Part of a small language model's weights: 52.1M parameters, normalized queries and keys.
Each number is 500 + 40 x the weight over the matrix's rms, rounded and kept within 0 to 999. Layers, rows and columns count from 0. Numbers have three digits each.

# layer 3 attention output (transposed), 640x640, rms 0.0895, rows 94-122,222-250,350-378,478-505,605-633, columns 400-479
555470565548514444484440460520521504486514461430501362538546522491456516510504483474530462519449443527506481539480457519525454483530453559494492505448511524505530546507464437526504507456448474444570436565516468485486494495529504446453427537
527500472493514520548501492507450474491528530529444453472454475487553507526521543492545497511542489538485473491549510466469503514482514470526532460461485574487483504452525452492535501505506523455533453473525525499461529520537530489479502511
522533530508443455509511468483511436505483475490453409484497490542476535518514450486459515436534525486538535556531498565510491468461494484501457457482527502509550481417500486563458546475511436483458533504514492465484472518481511490549516474
517514489472499517464491514451498485511477460446475521516485491515561468466503496494554496492469492481497547564498526474519479465559574494529557512521534451539458517502501601506450529511493513466483502529463521481523477467497536497499457483
469511436447495501496503447508574518532477509480457511454568519520512508573477606510519470513569489481484564456494528486513473468534465427505525505506514456476475505473587543474531479476493565528476553528527522494539431498574509513499436477
466522540495517481514503445502507503438512455547494534458502488504427557495462538543477476511529544543469493499543486480489491470441536518461524456495457598477541469497518474481442541488472471564405463500473490537484468498497558554492484517
505507509469427545446472498516472557546504514468492555553474500533502377525499516503451460526534474563482497511463503501472478500499564468527516517487509510483523470413474472509539503507531489490495543536512501510495471530533512519531575500
545501456541464481469489505567502474474519580470465453523521478553492551468553460452489500566485562486520558493605499459501544524493469594518452542535495458523456500455450613541551475482518485519513520499505471475557474441511562528482537533
545488392500509431467443498504533476475477484481504513563566507499474498567510571460542526442490532470491491476492507493468412476517455499514500503562528545484514527554541581469471531492499557524494476481497511462505494536544508444521517519
467488494539474422554472510506518481486408536489490484510484475550445462549499462512495475508448516466531526418530538563522516464479510467495495560495478447517482518530490512495532488465487483484507468480501465534446512544536514517463499465
431465509481480539544494477498439514436466487495473519491527493521496484502587529512462436486462399522378470518519504517477499460541463465532499505500575458545490491476533461503534522530481480490498519444528463508522526484523498513561478491
555469471535487481539508491516493488576540474484541495517436512522539518485464434483543496513529468540512501502469550513489437510508543527534524406493488494463523540474487524553533498474552471513463525485515489557542503493428464567519554517
463534497467556484470524449500481471497501487530474482470493470530521517489525482478595546521500538514483552505565467474506482524462556492472516526485483481507483521484474633539484509529534524525474528490526575546433459495486476495494463514
529525470439450560551534477557475562458456519482497467506458422553533480474460530486493487413485511513502470454456474490519524527517504519451501424398515497479510481475464532510472553538460527487517518528442435473475513521508516594512520546
482532557534489536540512476509535453466496490472474563463523473497539528521473519462505528508441481531480475485488515501462534534477525520480520482502444515465482483486531410504485466439474495527541496533509509473500501532455461505430526510
537489516474484498499503468507539506514499489441528440479451562476518482538498457528471461513562454449506529501511506494494503532533470513527500493522499470464497557471518510524440495511558533521456508530553569494477532457497494559482519526
461430494471501445525499589518476507523520447468526517540438538513473495557546498496488536503517557440462502548500516526517515485475511493524530474502440474479489510503490537530525511497488496467480509544503564549532526520465490437491509459
502501451494559490519485521523464499442523475492473544519551478523476546461443460508485504507458477522489479533519554476495524463561526493501509437482501447510532496482477556544509537432517538509458528483447516534474511488522458453479574515
491512461536452465504477480548487460509456516527462495441468557496514488511471530475459464540543470549529496538543472487470503542466503508532543522483515498509541503488472391481501535502486434490511487470531458489468474577502472519527488499
504501525499484587527499528505477555516466506469477515475494523522440569460511497466490557557465481519485552448599515550477460554520536491493421523481555460562535514487554468449483479470542472555481595475519566484477472521535505591464478527
476499486519551529475452492503525478479485529473484531486486467496458497507475480503572534485466524471511485470511488470494494488468514548487496451536482543480496544497504517465500565459516448488551526450434528477493518521483521502500428571
470479455501546539548485504546474509466491532522469578447490587486519483527538535502465458541469495494497468415569488459454475493426517524546474451466492482492493502497490539500514482497492490503527546502426460499449496544508494461508553468
466511490466565462484511519496529499500518543511503505495499508503399564533482473575519483527458488458512432532533495525503479531489439537552492476421503530529504426511480540561504516516484513476536495497525482538487477507469483529475423479
445523486454475470508540498487496475455498455520447511493540448521490525544466459448525474506534504504538466546487552477481483542484485506468534520559509515529451418472494468432472513519521488446441451461535509476461509460488462474520454560
487456457506553470502573484496521454478468545560494506498513528502538461517432560490478508522543511510524517471495493399450497526484470557594529487505543556492523496482457607531514522542469510498505518484556479524473531514430479382497513508
523495502473437553522543429497551504502470543496467573438507471488563483470463502441488522530581499516475491508452519570498509491496517491477514464519541556487480421493528517544547484500498489549520496539562489425489477548402466539485521498
492516547499548476571530464526530526525477523487476513475495534502520505495529474488502486544549544499508520536501529510524468470482528470491495522517476477516513489551528548547535481514449510486469451539480570519530519498493474514529472506
508534495500474524471496527471450523553496440458461517491550564491539485434495456477492516520472573480486536492538527474487454509478495477523533507508558506482497488469514531471487515499491479490501531544512490495502495515483573510439527497
489497486572482488509534478496479510475499564519451431458584496455457512529508522527533461567493524516535465429457467487442396484547529496532528525520525510420572512571497468515471493541500531553514518437517487443474457432497558470491504474
564479552517556419533468506496498490597510453561482498458534491522543493453468520537497444504505510532540455456554466486563482439465499496494456459552574529525561544473528492535506566478466450447485493519486499456464495466507456428433491548
422491429579499500513469457562452496492519514498497437447478447517498547505477525508502478542508526538508469484577437516494606473509505549561491519507448460567460470495498545524488516566568548455494481448481471496526538507515579411425453500
551541436482511558457475470514521511499505562487502474491573529496405454529507513566505566551524454530576458481574471486574487423490500406563466484512628461515496462519465505529504525472489515555633537530555532568516473558492502573591507472
567510484491400468423438465515503536508449504510512403452515525485488483475506516490527551494511493536510492508518459486498459394525563492537461452456544548522558527526516400575503586477526434451516493446527501511474512564490469523463378550
481444483563530500481538465536524443454527455512545411444522512549433536467543481535506502494532449526443544507507509471465445580494486510445495542501421480497511551505533509423517507481497551486530453498488541456558414547535578528477514510
472556490531563426473430568522456479576546484512425550471550516499492487526505496520487514523516477530553593528548602413520493509435539488417405462425492519468571434525577386479435538555529569529429460547430477493518529490541582532482512469
474422521495496565550568442535456494509463602496554588495438490470439469580500523472485478450515511546494531460547549493441426423467429491523501511497426511498496528466481569535470540495486529593415537466441428442478499573478553514523624610
465504581505527561450523478487539513521536528525506427474538440517440532449444503450535533450533555533452457531491509530472574564480525501488530551489500514498451522493526516530522532578530492482493482447506491497506523458518516614502469596
565481467495562523469503550507494515530487444584510524540491482472496466468416518545514547505464456523527534455442423403528491633483531498595441510549396506440515459560485528476544493527543614452505498517454472595535510476514471477540526492
473500548531455345521517453465500429501468591462464460508514488536419501417475464553447483481471578506494537406504504586436535486442501459503431546477514522453494456535502457521471422467412477512453467470455489456489497460567479490470517452
453416498504538546604524475454484448540529484535532510478541551495471612433544484428553488553578497480452497524575473493522430457537515569387518527565520506553518485492517528502461451492554493527463493530463505471523518522487526477505588478
411507472545541564472522497494474488523514515513506383472531459450526527493545433534545467442445482518498473541496484494534521417494558470461452548543437444576483510424478522502553538484531494516506504451470472495547489432461463498496450531
498533461415471541487506491495445516489560411531488467559481477460516535498471471542516518463468460483460552583485472473490531574493470525443547478460484524424443493415506473525494533609479523503502528549592532478497434491541535488508477472
520512484541463497474479501487576517481453519476467448516511510473520502478526503517498553513523531509411443476499514530515589510487539513482508469504516436533534544554513546516530494546451479469431550506458395446555513500433472515605478488
446526491556516516521476437553536559515501456425476452506567563468490483514462552540485545451423482516498445492486504421494601496538504493464442536504470485511432449487614453531530538504461490465541469422524538500615557443411514507479565447
450478474494394511589480513520452444522547443530511559462458517477486524515540560477604545502520515490529495570455536411554484535492446535495537610588533502469491525456478439587514472484496478545503558487469556432503498497444541498557515457
441526507571510448512542543500523516485479447434489619490500478478511489492555496448472412457518556491455442476521520439548526553419541498548491439428432477503481446527572696574445566526428471528639543480467528529602518494509461441557472503
479495447403565472476530568483526498517577521420540570550540470474473522456508485519460541446538521484533458567594454432513506405513528543454526457544522481456524511400469538448516464515493435493388514533489540533550493521527532394445511539
477529522586392484494494488516489548492384522508484515475454517557541483576499508537527424519558453515493528554530549502442552506514498504528482548482470562558460493484498546538546433470532558507526484591521457516478552541549522482590526516
570525531544451519521442526469489487443559580444479486447450475487527466523517454518460518551445539531486489478479549492504462533415486473477440558521497529539496523545542594478467452497434621472406526569528510469514497478514425547460468449
519481519434466545451526487522509438419474492487470457401509370514543530513489502546565462445419445470459473508522595493414490506499458540474472521509483580398451527443500369373459467537415490517545473575433549483591509496500577520596531553
517568468499492522447466573508523489543534515512478491423500479509499512489520547457438508565390478427519463492595374485434472553463474472540463476524542380543517426558516441506471458514522486525520493435429537498533477491481545506542467474
489473526456451540509538546521449532445465515519534581517478529556535506570543517474517432506594488485492492467574455458516512638572480540515533549498527533569510525491552612485592459534499480487481477474476416493490519458493474605516462520
485464518496515475551486457476513515472468429566500446522538439448558537503535443428491476493485518532416483471447534548461565598511516448465524505446454438452594477405580454522539523486455475593488460493548410480489531472518493564503455537
418465458596541496477571440580485503514480476527476539475471484463532520439509507527419621517579471487474506465507506420516577481462474527559521464573522507423529498585485651484439476514545560433594509531519519458546510463498523504495522563
615511481457454569459469522477515516562517501497454453501501503450596559498495471506537603477533520500583517531470525465594503546518473441533538484469486584473554498476510433527537520485498472445530467517491547529455504509508528480498499601
444520510538527470507514570474553499474554437417493621490550498484438431550561496503532485531571488446615519503428567508496463495442502426459486544481452420446471501544519600545493513473483461534575485466529567539490495558522518593563506522
448476431468483557538482431515497477485457530544463554487555497463501516511526483524571525483479501449527455528511557561453521465518495561501525532574521515428517423526460427483509480550464519470511585496540552535500537515506518468481521442
473500459524515472470444447492512513479567555495517403535464500493527470406504506461498525514537501486508460574523505471498495382481463409402548493508472437474442540492416545566504438538480502546475525570469468512578515461548482456501440602
584472560550548511478421493514461438619422462574448503478499511534488525504480521516526412514454521503426452501601462508520555428445509529530496503547461548543502432477454473565461548506466456436585430533489490522520497455490469457478479529
487461455539555448519531519492504503538461552503503476488494505555514520430499570487513462541543509562475528503567456571480590431478494404608456442444495548531459531459446367477518486525503568460453487547443451504537481547447496540463444446
514501553465460521465491474498537507520514517439500425462542481512475519458487520543597563485515515548503487472518500531524421352504493459536436511500546515481523579451496475518503607478536515527628519520527559528453530587419456578511497583
491474411471408533444468481537453497454405520501547524472451600524473466545541496473520572487475455516540487450489528433462445428488517484439471538517470480504499468538520424537498570492577392471591522513506510545536472549477483508506466550
561439456566504531494529443547496472508531445461570566485543544426520416451484575546522438462535564477512569518534510410531430518536537549516466543546473466507508449499438442461480514456427500553531519475520506471523489503444553547538465566
556541588536559498538492491511496466516491441470479345493472549520381546553497464526530517536500499483513407487465537542468512463410549453437468410479541457468532479489504388481525461514468533538484517500522439471530539465537580553456461475
450504599485446566563529517556501482552570515486518461522448510505469497622433539450518551524560494528546463468481511441528408475519437511516636515543481514502470493463461519513452492446525528561458513497473395405414527441412511533528545539
498452552580473591483557594491487486460502625553483529513454513518458528480505458477477526448522482499550482524548509506453585527505496493562515491562572602533436489521550550531520526527488488471513489439491459519432534511505508568612482515
527540427465499517430431498493474478528418490508520548523466512517459435539447500536562532486508536500478499525513492488507454520542497449615446442471471553468468498506418554475451475453501619533510548514511529505526502501520494444522486589
460517524552510456487472527499519489581460600483514556493504488504479477388519454570490471541509592456503589504536433539519460432443501502510487572533508480458541534495523494463542457516516489472443418479512501503476522494536475428443493487
501457530485507497533517449450516474516528443519506433487528467479433474529514434521509464546522460456376484557505488515472471471529471543462547474516550507586441510530586527493458452533494486489453543532535486436460476468399509549503522469
457486477535504520446454498553419506597538462447546456551416522527568458414530504526480593482475486512506470497458456492528514487519477485511463523487504414465520461485517425507484505530532520524510384537417502544493525540446502496457481505
534475570491492475511458494537460489503425437431496533490481524476434496477520506568526544587507528457405507522535523505432476471509499521437484503458436464478596475516527473429524524566536538593418483453525519521443531534521502482595448450
545512468529500496585488468457497491478453484443493604485490459513454460528500483450566482522447527545469451459455532494468557503441511516461549421464470485533527486478522495491537446519466537557484543501448486545494489499470509499526501469
487602541597463545519484426525473508501485438506484479449534517480554513555478591519506494548432508478469486474501521406402649526488444517490448522501482525538533505531522541531531524496510488514521448497484533480578533458475469513443459482
401453423440454551522540544515558504559501473502476516546543521517519471495503495479543533473529475551503543543493475532516429466502480507470563558496536535449531552486483477495506493519456497488471531567528554469468467471483512571565437416
408507450557554493542583586545475539464506422544488499470495475508507473492435478469551444444521519523484426495470485421518527462501518513507500444407442444516492464435515505527446545490495467549538503479422551519536563514494510420477519479
445455444492425436489462502509522493524509533457560466450556470488467527461543543504455502449479536472495497508540555504512459467456500517459499509472457521424542509476487550431500532543520451555472536522507534456462484458551537461409593566
467484491481460501535548506516520478489437532621506466504473505509512493492439455487469446503578515562465517488521537493419535569477510477556521472451533568544524519454441470511511515507502572528550518502478460508469571553515511551484529507
534479414494461519495444573400398519462587519461560535498482534455500489442549531514444508510468538468497483470495524481502474478498433495510456465445492544538518534491430593416521501535457533452433454509536487506529476466522590452463442488
501459471434461547509541469460469487469499478524476519520489474479547544477447440516554488471431540458532514459557471504514563460457495529507443481547457552503517466526467483421473571479483511532499450541446516478484510517566528495540453619
464475492480501526496468507507551459553470558488454547460473413493484531492515561499482516514435478458516439452506494470444461509447501528488524555495476453581476435503500582532516509425487496483530453479415476501545513482473486498505442475
460468537460430548520493502473538524491482516494534516485474564541404507520528498496510432515576481505501540493559492548499498487505509474508516425420438515573514533476514491445485436517480437482571534443466451469507481490477476509576482551
497519523420440405580497491476565595487514405511514494422525504510588498464540450467468601513549539500489464499479536545554549586508465526453534463496491451526558562461501544575511485546491447477509463504467409485499466457478550558538466603
534444483577559495488558477544453465513532488495534581428489492473557474432532436525443534499550535530564527496493474463512555465475493525617541520537499590495505456525478618460504453478484565426536498459512460490555539470481558396479552548
520544548432474510498442480489495483521471504419471561502447500470522430490544527455518517518530499514533492505486475503589542535502525480467446464568587484545554461464555346505465467482509490489528468523536552518501467519495462531507454547
531513438514513496482476574509514495463568486471498431451452512472530475467501470478425494604530491493509540549411480515567541437436486529498460486419518498449528458486516468525512506543521444590529463491542527540470594562477551518483494475
532534525513477562527518473504512510531501470494473537531555406538530510542475462469561538543439545496454496542462559521457525443422503522481460442578548516475461469577555578485564643485497559449468526503489519507492526543485494454484483484
533536542501530445562562403496456483546524580516456482462486428443473479523458508547476462470497448512487455529492482487571452455516460511472500515472507515437561491405456489496523535499500472485442467490485482535499472514497551502530499548
486520459550453478451487464479526523441529567445544461443458477497508551490497548541412533492518494470458534457475524477453481593551516488476651479550545474484505465491547365411495523526559480534487531544541572506488515542513525492499478387
545521533472541538560554525486540476489516441504439580528477471542546529526464458488512533479484457433511474488502549531511490539483561603422519508471497493471512495512461479516464500511466378565515563474599542482516458520533464518562551539
487511501501512478515508573481438534400428518514554668499482464474591531531502436487428545513451483506486518476423487449535514561498533564455532527507489382546478406556442460476634467462543561512409477465472513431525465488525450449436468472
445521459496546517581502526619470560529598570437488376538533442572507498486483519554491485575515475475455498539471458615499469578474396436445442528511457497492483494462493430447542483538488479492486479512491541553586532510518481468487594529
455558588480580500542469562483454535477529569514485471594499455483580494502495412519473589493551522483494457487464502520492594545513447427454473549445476574530565466463462566605458451490511514451476591484443464566438514529489451461477498525
511377525462457604557510443485573538409513530526596441472485480429523530519498503477448501496481464437520489558435499485493498581604513477513524574527479501565458501494419501529520500418485481443569585393489509554567452525511431501510584516
554594460466605474468447485467522488490481492466391532472573445492564472427495575583529426475464549440524531446519531530496618619521581483446406536480487494486487486519445569509489494512409499441527432474509557598512514491542495474506454448
484512415497506461531481429461423487530506406504463527524520513438472535542499498476426435455413575488474533458424441483449484504462515409583490512469474470440552473536470445482415482474444499540558444520524513481446457528456412496498555482
483443561545440479523555550458498530532554513462480394491519586406519585462519486432455434554486523478561513507577486569458484448541462487420587534524534438438520538479526539582545517449511408503502540417472462494431509581435482567475513523
552389540515516571490517417568488536378535431503505453449480550493575549530548603463527545476574425597469500542474509420478450545491437552483465460496471493540521517498548536501434622458512426501576566553479509529556430459543523471547505507
529547562504416445519512603546507510542510511512576511517527538504572518605443509434550569482450514468646512524452576537461530506437511473531465511522424493422579447558487529464531582434507462436527478445502441499479557425565510512450492490
595565473482497459513512514462540502431455464580439307476535567467445509538474464501449502564516543490476460451526501529484532487515501464504504580449497594538403459511514432465464422536413424532454550534540428515513493549575519479519536381
489510499561569436583488527516509525462517522499566653531499481506496428557463507448444481501394457542474484469464444548524350543531550502558432490548542476510498487505457662490490476484550400454547502459457511509533493495537591538417620557
445430560508445549404421519487434449581550483516458579395446588488427534488505435460494540521471513461534564557530434479501506444497422509563470508495471536482417447510435335570509472519503552509532511475499568521512513472595527441448547476
519392499424513543422500532491547500466486463598596549507436504545531412450487474516481443470576515524471530403497433668509444501437498513499512520544572480525530432563455557455491569504489484460465468539501467576462415502527535530575442611
478461518548516499431549422492495597449467542511521417472470484503477543484504416555500462497538531588505464442432502546477525439491524469495491515454619534530410456542454428508475461502474460526512451482488420509467561514509537411467518602
567573551437472509462537426453521486527488573532454376503529478477477472467500497507555549543505491445573564483524453501512476500551514443504463497510542527510537499523470408532501423472514549463416451474498498482483421457495539553574472525
579535524460426534553546508491452447484475500485501677496473534504596444504476467470492503576560501501505525464489504571507496531554433470488425513469483502574477515536474734554538507508439479583516514430526407527530533449446522585577424513
526545416422560501524480534452433531549572418382558483482474527533460482453565467477548596518470535388477452464551477494534444531533559507472570485548537429428476544473538488472425511463506499404414511508486562479527489465505474447526466504
436464459439481471473555446515557510553435503525528442574493495487416500546427506534472470465523517534555463488359442504533591409501533565530579540559555449351544427505470408600503524582519506544582477494419456533608482595423464442480570555
528581524513521457466450518425504588576589499528438619572528566428364494499562477423436581577637469485536560514510489543536444518541553454507532521523535456494482451518460644579520457445492502553457543494546479533466433541495493461423459314
508523556488469466540483456493518529501471464487528243556533458469546469528448478491542477512527488534485537595519462546458516438588483512407537559530519579470544589429567423408474517505546578490495477555615518477467524494506474464476517494
499586488555560496558471495448467455471548425577465513483441494574537503425475499430520529524409576527549472537454483410517455458468519498436412453521516518455512362503485469527466515461530538551457477611435539484466511408588554485444546531
561542536562566517468568545566477456533591500511494470452447514449452498471465506529453413485428539549523434410481410504520421390512560555483494490490562506484453494536463433532472460478488473399528527470469548489441474558505461558513544368
533524508397468393502364512490545468457491424462494596493502471576482521573514520528549402539500477503533437540479519638537515496579507506365524511453497519529507523472577462539501494457525424546442527544510538543480524520526421505503488431
445535520584510415434527463466512546465481455515587454530544469583364549521457515502561524499409505528406471518579539534357482526535460560459551535466484518448474563445428502532560398468469554533492557438467537514477614525509548460566485438
523465457507378460465506448499518520497416550396499484531533456432578476537440537490475600466404492584517395452534471529424480564580481486613508522447558531498494535496497508499557505506589533435512548504467324444526403510558512516498509489
544481572489543447509461528509510481461559524532565366500503615510431492527511574499377514524495478517583469533498464451558476503510493479471537513466485494559476482534468406400474411495503483532510434474483522453482491525537457519556508508
514478502476472505504524502477496435526516525524493491513479558567454548489480554510481524472497474493517511524495477430530552454515505503490460512531448518467433506513466331525514522475549484498502569508548540508480486518471534491485537525
515497507494510532478522538494504565503430491485503537497497461540517539517546528519507536498444537468521468511470458492538482467532499531511525527544516525517467459516468562549504558486507495453484505489467492504508550461495435556501542470
456504549454485440523474489519481578457533505539506510501503520483499501524503482476543450547505556469497491513453526487513544503580506499528488523497490475544496494521469413522503497484558502455444507520486511520483509462491516488512518487
429484499478463458477477484476525507553545473493513397489584478480561497518477560450574524523543451538502500501501501510498550519508417468525515434520553456503501559517515407540492463461501518570620493503544483517484484511518540588501488519
514498523478430448526444529494505510473516491422448478514491546535545506482524526492499529490488481525515503502491498487540448418466486522415540482492557516506481538520480404477551513461476489386538475525534477457460486530534475530498404551
491484468529488469557458529507472489504505406487521557483530568535507466486542476472555511496502505482516516536496556455464422425442508517477462509455426465489524481456489627455545478532526512477453493469531455487519511497477510561536520487
501532480494562423463498426491561508515541473470457423486518434515498522537484550517490523475551494537564483437495490475496488518464486471469472467450494474423501452525485453477460452468473471569477442513508442431474484531505502509500515461
462489475523520598514520512502480463465508540495495503486495514493511497570492520465504538455492476498496480501530552477534429453513481570472493465461504547497542538568452471499566540497505518569506504491512461480524512500472457478487532538
441478587519498518513516544495489493545483517515549555471526478519452481514485467523514492506583517520589478545513514512486515508460555487496567456517519522522526520475541594479534487460541474488525480516509511506539519514504478564484488519
520487520466515430494459523529507530497467503502481513558491475525530491568468452514500524496468481510469543473438506495534484528532479531601491496621431477439500476460485507442449540486496482496481532508547504469467468456561482467538495498
499553481510428453503455493519508510503483482509505505482540524531531469485504528570447471501492472482518535505565499517491505516540467475535498531458503504446498491504514463437515500500478515484492470496521522442555496515533446505504506477
541425487521518499482515501468495423533541414523510461481481477532479453513516527471500474561543494545460504523481495493593468519451513528479490464506475478548513493484483485507476466531497495574483475507502519484539453529477499453517525502
478491487550511482545533489522489492537494504495478518535482479530521535514497514503477542471517491494546482492513493473531518426502546572454517492532530512503495538453481441542534524486515510481550499489518533486518551513497470423466417504
506541443503438507506485548463552500472503452480481528482507515485493549469449523543479522497478492488461531470512499444460527539502481534474504519496515524513506512520539587533526543529499510502427512536539498482497497561448445510556443500
586521532516546473506562472479514497442515494486487489490542504518493511504496498489491507542513560467467443473496472535529549520522521459485482480548510483484514507477542535485574491478469496461481526554523457485530519512544503497499488447
483504474501475506459519471494495521508467508475508525504474490500549481545511582495563473473444462474492506471482479459442507514538491491483478547503484549515489510560549494500468534494501498482456481479528471466511508491471530497452478515
515509466492468563553538515530487520522517467416470498491525517501512472510519534444496535475471486505512526519506497483576485513511538560478536540556499524502487450500493522477530484486480465448498493519466486478442472516455536507559513506
484544510533513480528452496519535495439513446542494490549522521475556480482486420479528559493479412476501439519508499454514493499489489537448515508426450488467507506448481324559540456505471504493532491516470506507548515525521517470492522447
505506527484492499454539533508517531480557504462490467483537488443462541495494489565490504514478495496518510487536520495465464447435517479524502498481525442489459498508465639475508568558482462511516463495510522531466536478523509457455543444
450501544504521479522474445468532490494463569484505498490495474493483501511561498564479444492536498531456504543499502460499559490468501491498488472502450520482541476477473488500573454514486584596502492538523416519515523546531472482483480447
448534507563482533552472543449479496488570529505520547508538496578545496537532474437510439559494529507468530512521507504503462515449505478494457461483518519485428538489534528502549488491498470453469514517500515472484559486532497501528482520
534486491430442458507533506487477508508490506500468483477530483461501534481515541544532464469485510488471488467517489477488545539508488494462461559513564548483492481535544512419471497546517518540519519505487539467507490508519488507562495556
562553438460529534431555533444546467517454469484449575482460514482539564475476522505432499491487449523486500467568482488492469493468509477596469501441514470512520464478453525565483501519442480532503534474461505526479491493517528485533462452
527554534565461528471483536494556466474512548463572535520508484515486538480528519517521506545530467502473561512528520525498454539502564484518510484504470495465476511508540555473517497501494458515511513484510495479482531509518459494528493493
507526537518468436515449544495513516489497476522541415460520496521552488430568505456433530474465485489482475525473514497525533547496494480480553513514491483506490564424502451497519471493551535466472471510492469534497511506557538496493527497
511491450530525542489572548503483580484526485515541601541470514442522499465466503489463560520527453508454536481506520489468534480544475473574520449487499506516492524534421559479514531553504465493504500502486511504546472466481571475480485519
447504561455527506429532531495484463467462470529550550566470468474515498524507535567509461526496534470537509470489475479518528586493526512511488483525496499537521489526497481488443533515511475466473464522518513485521541484532520494495515583
528516449514538515527491546489513525523540505517453541465486537485513462520494539496545492494533501436550490514497497477522580503456510552463536509467476510515524515452498528512440456498492469513509550479514511499489518452492537492487531530
436507506476481474479529484527552479529466519495488568495475466498520568536576457518512477515442503511451502534529504529522467473486460537464535423556444495521508517538464483536508524489494504504484567529443493495530447536465502553512464454
# layer 3 attention value, 128x640, rms 0.113, rows 94-122, columns 400-479
551411536546488426488483478502473500573483466556512506585539480483414526474498546475515405507491514532513468477552446482481439399448539551503494496522559520539521501467531508544535536485523485473564532526487469561491532487548490517490523555
377455484486537458517505470492545525447496520499480520493488547472514488437430481523531428596558517527499458536511473542440579501539446492586515462474498487570423537514445524526512458548482553494488502554476443486504550486523512507446501457
526499458482474494504460480495557523530546465465465489436564543502515489461569531477527558551504471492509491483518440500517455438526535481598416523545551522505458553504497461558489558468487552506604503504500537558510495548561498610550526481
464452551460387447460487484512500537419438551454464501476573503453474489554527539468507565442550452550532493538469441499540428405489496545464549490516504509478484547528528508493510488473572468478537458533560503463499556546450456523447408537
561491464550538421513518480548562494476502470490571482541557473483490478425530497489544465496495499526492516510491468444482439453516426514427460527499509424553497536463560504385486489536532559570513482541546552448538523466477515572579517532
516505547557601382449481472492492505539499447524424529448496504509426498570513496525496541564505477516550521472498475510512505486436592527376546476429465533451486383547505506556457492574514557573419491530476422458522461450542516498472491446
442536516474525539609522527525484543552544545478529459475423531473487467522502488437507539476551525514523485514553518426521347359494457502559525508469497508523542502483506459523461519483504531517454599544479393529418508514481468511510511562
506546547461474527494511511502555495508566585541530466489528497546464497494434486455488503494574464472541404517554537503495587585500484476507502470506556524509484513520496473511476491536532443456484491508526501545487563516475522597521422550
564536523474588488484483532500531550492451482566500532537457506543447492540447480575585599447444462512487515472420490463559501566502468495602468466569476501448456459489507551396490497535504548489489455537460496593488523506514504434526495506
442478491556479409488475530466523500450436613472489562488536475485453500485536494488445455498499554444494525591525545551497476470508495563539469504486524518508457533512497568454517438501509460509452470516475486471497544473522445473469522449
477520473473479524522499462450485533502529463558523476461500549525389454444563544512521485610536471466391534531532530449592451425570512459421550488582528478509519533505483467555486503490475498477518483475470459488524495493473556516537523443
469466468543513583486494483453546435550499479498497520516515447510546492496460478533517491473486503470543478561481481512618518407473453524518486509530526460477462479486548518543537563491541522452534449538450475523517527505426422566533449549
581475517466465536485475466416476558464534430486522501532512517476445486459488500425519558521518536517457537483502543488457504535428535510459526481410469463468491495559506520495477502512476509552399513552579470490433599532501506519581439486
591499528506496458478507516526451527458466486422480537552474507477516457484522522514540523542540557503469419485520491536544590495485551505446531467515493484495566537532563539453536498537445481491474450495436415503493482454443533528510470470
440561557582497502512468408555452494472472444449451523518588481501565480555427498466484488466380497462471467525505493427430591474498527488481482505481434553580461519532560506550437532537519499448492451538531484534576525493445512493495505488
406542476465420583538526476551511474505534445500463534500498473467504482461506540464570550519525484490493520504481486510551467492528479493429483535522460489489539493476465522479525526462529438493501552540483591453447482449433523599587482457
416554487509521452534507514533529507451524479450508466518509507531509494535426504473557465430510495492441455479468503493535483505449515527470519446424423444482503477443518486552488503520480449498570578501500602518566506469505462486504560428
462463493454494513423510559431475506491574458463449497461515463532454537514502483519496478435493554483532423562576478466482569448466554489465485493471508469494583521442448503493456534557514474468462528518496511492451490494557452477450555556
432501465571431433472516527520499467488486525533548512508477526521509495572486493573514445594603473491432531579503467466473575515499504544473530470496479507570462460517458513555526478443484616539551481556532436466493514545531451506508519484
543492528517483587485481605495483489484551559439539504456544528497519504550529474522497491558434527491509552513529507486440479580410457512444444540445492527546533589524509520458507472494423538487409451528540495480425463468514483565491490527
529490479452464531490546481457509458488523501541483482494459471516574493485525515544594480468476503470517466478528464487494555488520471453499503512553475551464445454500498480397489547534475521537538544524438551509505485510540535459627468618
474556479424454585449506522492532477633445536513494465500489496485503483507515509464445515470443536471493432479561490454465417512428530430543511558464447439536532417501510449508467491513486471512523551486425502543573509493447498456491500437
493488507511447561520518521447499490448438519475531507517546594532488484575583465486543458494564449505409539467513523524511499604561504498513474514415506545543519484484548512475476441583492474446481501493488469488515508450478451546535442560
483484502499455425525463523520614507400534469580523483507541438512593485491509466439492523569510428547482577504454474490527557594520523532458572511555470431519561477435510493528504493549478465516516486491542428507517486523554510499514489610
461484462573588549534600412542528524494580487512497527512512515516543426482423476589466533536532483511522485443538464517519521496475501520615563475485439517421555494484498575441518441547510576446598493495557473475579465466458501490520489589
552521506403487441483507467563483446442461500497457495511533508474549498521545525502548465503502535492519527523554473466543491528507472503464525486556525477563513512443490485522485477523558459486534500472566480542424492529493473491437474581
495482504496534496501489525500497530545578452427495488542510557502515503566562492548498481556619496472531540502504493508566568458443488544423474460506477463474538437572516524487519523513480440528537496510552575575468473581480486461509526509
525528480487447516598546461490468520500499508509413466539487414467494502529510530468599492475422514539439474501465541488483459474450458469482476549596476520479515498502510455532477567500493528459519540522533530498520471532508540431486513477
524438487536515440488519401436470433539541566497504473528489471482440505503521515552463450482539458509522503547525449451561483447465460494442528552490544484454531419501417473542512482552477531477450471492464417530516465482501447470573435607